{
  "num_hidden_layers": 10,
  "hidden_size": 192,
  "vocab_size": 4096,
  "norm": "rmsnorm",
  "positions": "rope",
  "qk_norm": true,
  "parallel_block": false,
  "init": "normal",
  "init_std_o": 0.0,
  "init_std_up": 0.0313,
  "init_std_down": 0.0,
  "lr_head": 0.00651,
  "batch_tokens": [16384, 32768, 49152],
  "max_seq_len": 4096,
  "train_tokens": 134600000
}
Each number is 500 + 25 x the weight over its row's rms, rounded and kept within 0 to 999. Layers, rows and columns count from 0. Numbers have three digits each. The size before them is the row's rms in percent of the matrix's.

# up: layer 6 MLP up, 768x192, rms 0.206, rows 682-688, columns 0-191
# down: layer 6 MLP down (transposed), 768x192, rms 0.0523, rows 682-688, columns 0-191
up682 094:548479484475481467510491532497467534509488503518553495475507457524518537494472521515490497499490505458509531471483557463470496528510497522481495486468507496531529517450514510481506540527543442469484479522475515505474506453494469490492509513502496501551510515535525502476495527484521496489516482459475498512526504496489466486451487490442518469504501495490464537493478496501434539518498494495475488483518463496470488483519473486540509521509474451492533501505483476498505452482515498476551503507513551579513512493461507506518547505480490471538495484522478482513498533462483500488
down682 094:531526493512497512532518487496474529556476516449493493519483500470508494547465500536548490510493493495494482483507503541481469479533517475473502498524498506498479513468525486532548458505488486511512442543483458484527477509511480500502487482494499474533499506512546494495478527536516466520489532487476472492524496473502523499492466472526485464450553475506486477546467535494450490482494525486496475509524461523452531518507488509509519564468505444497540468508456521464527504476496467540537506469531516507534500543481529523515477484472478478503519527518492509483508480496530510472
up683 113:504486485504499543522508505478459518471477543498507508476493514542502485542499503462488536474519493509509453490476557491490483499492497468531472483526543482521492489474469525524445510515490506485530473521500521485467522533490492494500470509488506496499502501469474504479507527512421489484503504527484482510492503510533467496441515521499471485516469496510494522508538514463497534493476500460504503533580524500445495471480530497524505498497501504455455470509465494490528529505521477545480530538503496502502491502454514505499546498538530510438500500488438440510526466511516522485
down683 110:512459431514484500540459530489498433544513534502477515490457488471527513504524547498500506487480536468512521516459525541473494479496464465467493511530549499502518478456467491520490500543488526505491506509522492494507528509524512442513501479474486467488467472529519521489481476501498478460537536507481484508499516480499516534490491500441472534510504517483504562519481473530507504477519456457512460486525508525516495472450520471508482487490509487492475504491514509512539507509528455516496500559533523502493489493474470462491533510535505496471526536489491490467513517476494474471
up684 108:475515524476560511492525544491455500489468491486486486516493496498517522523482507487518485523476511472492491545493520527480521488491482486499531530495476534526528488513463481522491547493486506503492539483497486521507529498499482440479487519500521513530482499491525513518542501536490540496485481529486517500510519499503517489515508510541478547419505536523511496501582511539529549453525501484549461500540486526531501535550480430505521502492481522523528487523478515539497483473529494514479500492518476478530495537475547500479478515516510499521474489469479475470506558493480509515
down684 106:510495462498519486545442504496517499470461540475511474523478494554488500500510466504517536501550529488464529509454484508466530497485469547465474516504529471469481498505584478491502490513512493489509510494469504529501527538525497515507526493525526520513556541477486540490524494469536506471489535476537527500474498524482492518504486505557502528474523492509474490490470491535524480463531491512530504491488498468486508484491485476495535530473463544462508476497462447530491514523489506514503481499472492457519527477521501531520508491496475478541489450494523507459498488521484524455
up685 097:495512529491496510508495504484496499522545529497501466518504481531481502505492516564488518464507488475519503504478525523506480486502483547489547443497495455498519464524484499477501481472449497462532497483538477483496500542545517499496484483506506527496511526514548501488492504507488510486564549477510467511502566455464471504562508510532569519507503534464456536473530511512483497461501478483542500478489497537483536495556502479511498537476504502538508516468477499502511508488517511457480476486462520471488531509505463542502490531464512482455519500473454496495488501488499496484
down685 099:505481521529442532471526521544478479495493516468552504517459485488505488533525475489535451462540475498462500534478483524508535480474542489498512509527498526474532489466509511528500446481508545536484496488484496482462498474481542472516477533463538494530533502509548480479483497483464477517474483544528512468517513467526497505514457484482484544532484493540494475477511507496481512466450542491502483553501491533529516491473486510510497504510484506512502481511468546459507476472494497516528506468480501507526462498520469521497507498462537466466495512494487487481503495569491485500
up686 084:536504513516499517485523484480481526513524487522514500464473526491482481522472492473517542514501467514470532484505476488505536515522467520517474495453543520513453457488494522440514501498540489491496526443519504479509470520497544483478541479499502496487523505466536500508489528492521486489473473464494466455479500483501484509507452471487532493478515511491552524490510542494459453528543488477514514456502484464499495521488493467531472487535463517557432489456484499491497508552518516501457472480513517531461501460476519497510504507509487523525471538503498510496549496497462465494
down686 094:501523536476489510504500539515518522485464505473495488530490490470503511492503473529495463495523515488474486510506492528515473483526524533549514497546448480510504519505466518532495496531495537545469533521524537491520473486536510468507486495495473448462462521534476455502504531512471498476490534496570515525495472520471509491506485479479435487515508513508477535517519535492528486473511498511525505523524508529529524469511532479466474526497524442484536510493546532463498542492474476521520486510454506446500498496525497532459471460522520531497530504466503508517477534508482462528
up687 095:544482502482469481514470514530459507480474520513513482491476475506480480479499461493518497524524483529525470490504500496444501504532521494489459501499491481451466464476536509515485486547483486497515514515470511502500502506488521529521503465495466470456563511473514502490536497528521484461510443525497421510516476496518512503473484455517460491493510465527477494520500501495498460540501492497493526505501516487549495432496532488468475468546487504530475485496483531523490568530512486486496518521488524515496502477490503532504507460547480509533497474458457523459496471515485450486
down687 096:533512495531491482538476495499497513507468481497480503530493481475526474464482469519460525524484501516503506502503483468494478546515515509531468487506481471482475493545534451483469482547536512469475464462525501517487464480519533481475473502438484481523511518510473506509517525538532501481497487499493452503466485485525538513474514497497483505457481483510512520480499495502533533529494484507508526490465558498500492452524522513488471490522477529489487551476525504489505503501460507501446454483455466447492497489489519506432496438507472502506495482542505467500504476546487440518
up688 100:489480533461495481456491517484527530487509497496484475488477471482514490464477502443492545522476495497488508496478474538485512530501506478534450492477490554545475556504486455507500495503512520473485491497485521492464479509458488507526502514455451511495503520477481492502469509452481504506517530516523483483459540489463524502492541447515468492496475508522534533477501517520481499521511443515479480510525495516483543528483514505436512496523477494494519501534483487481546508485545505510451515534490531485468514465518466482478480529492511505512507553515495530525510501504584499524
down688 097:497491462516472510499491498474544496503475467456512519489465495522463500486494517446501528508477440502536473511511494530507469525479511428471509509483487535516471541531509496511509475510528545487494508487475476487469488509498502505491503507455545509480529522533486483520436517514507501461528483493502509516463483534500474484480541531492487460503479466504482469482516500453495490499551497486481512503501466532488479497482493495513523468497504499486473485499504457472558488506544524502468513488526521483466487509499533493528473533545480469457523510475493554514539557442496531498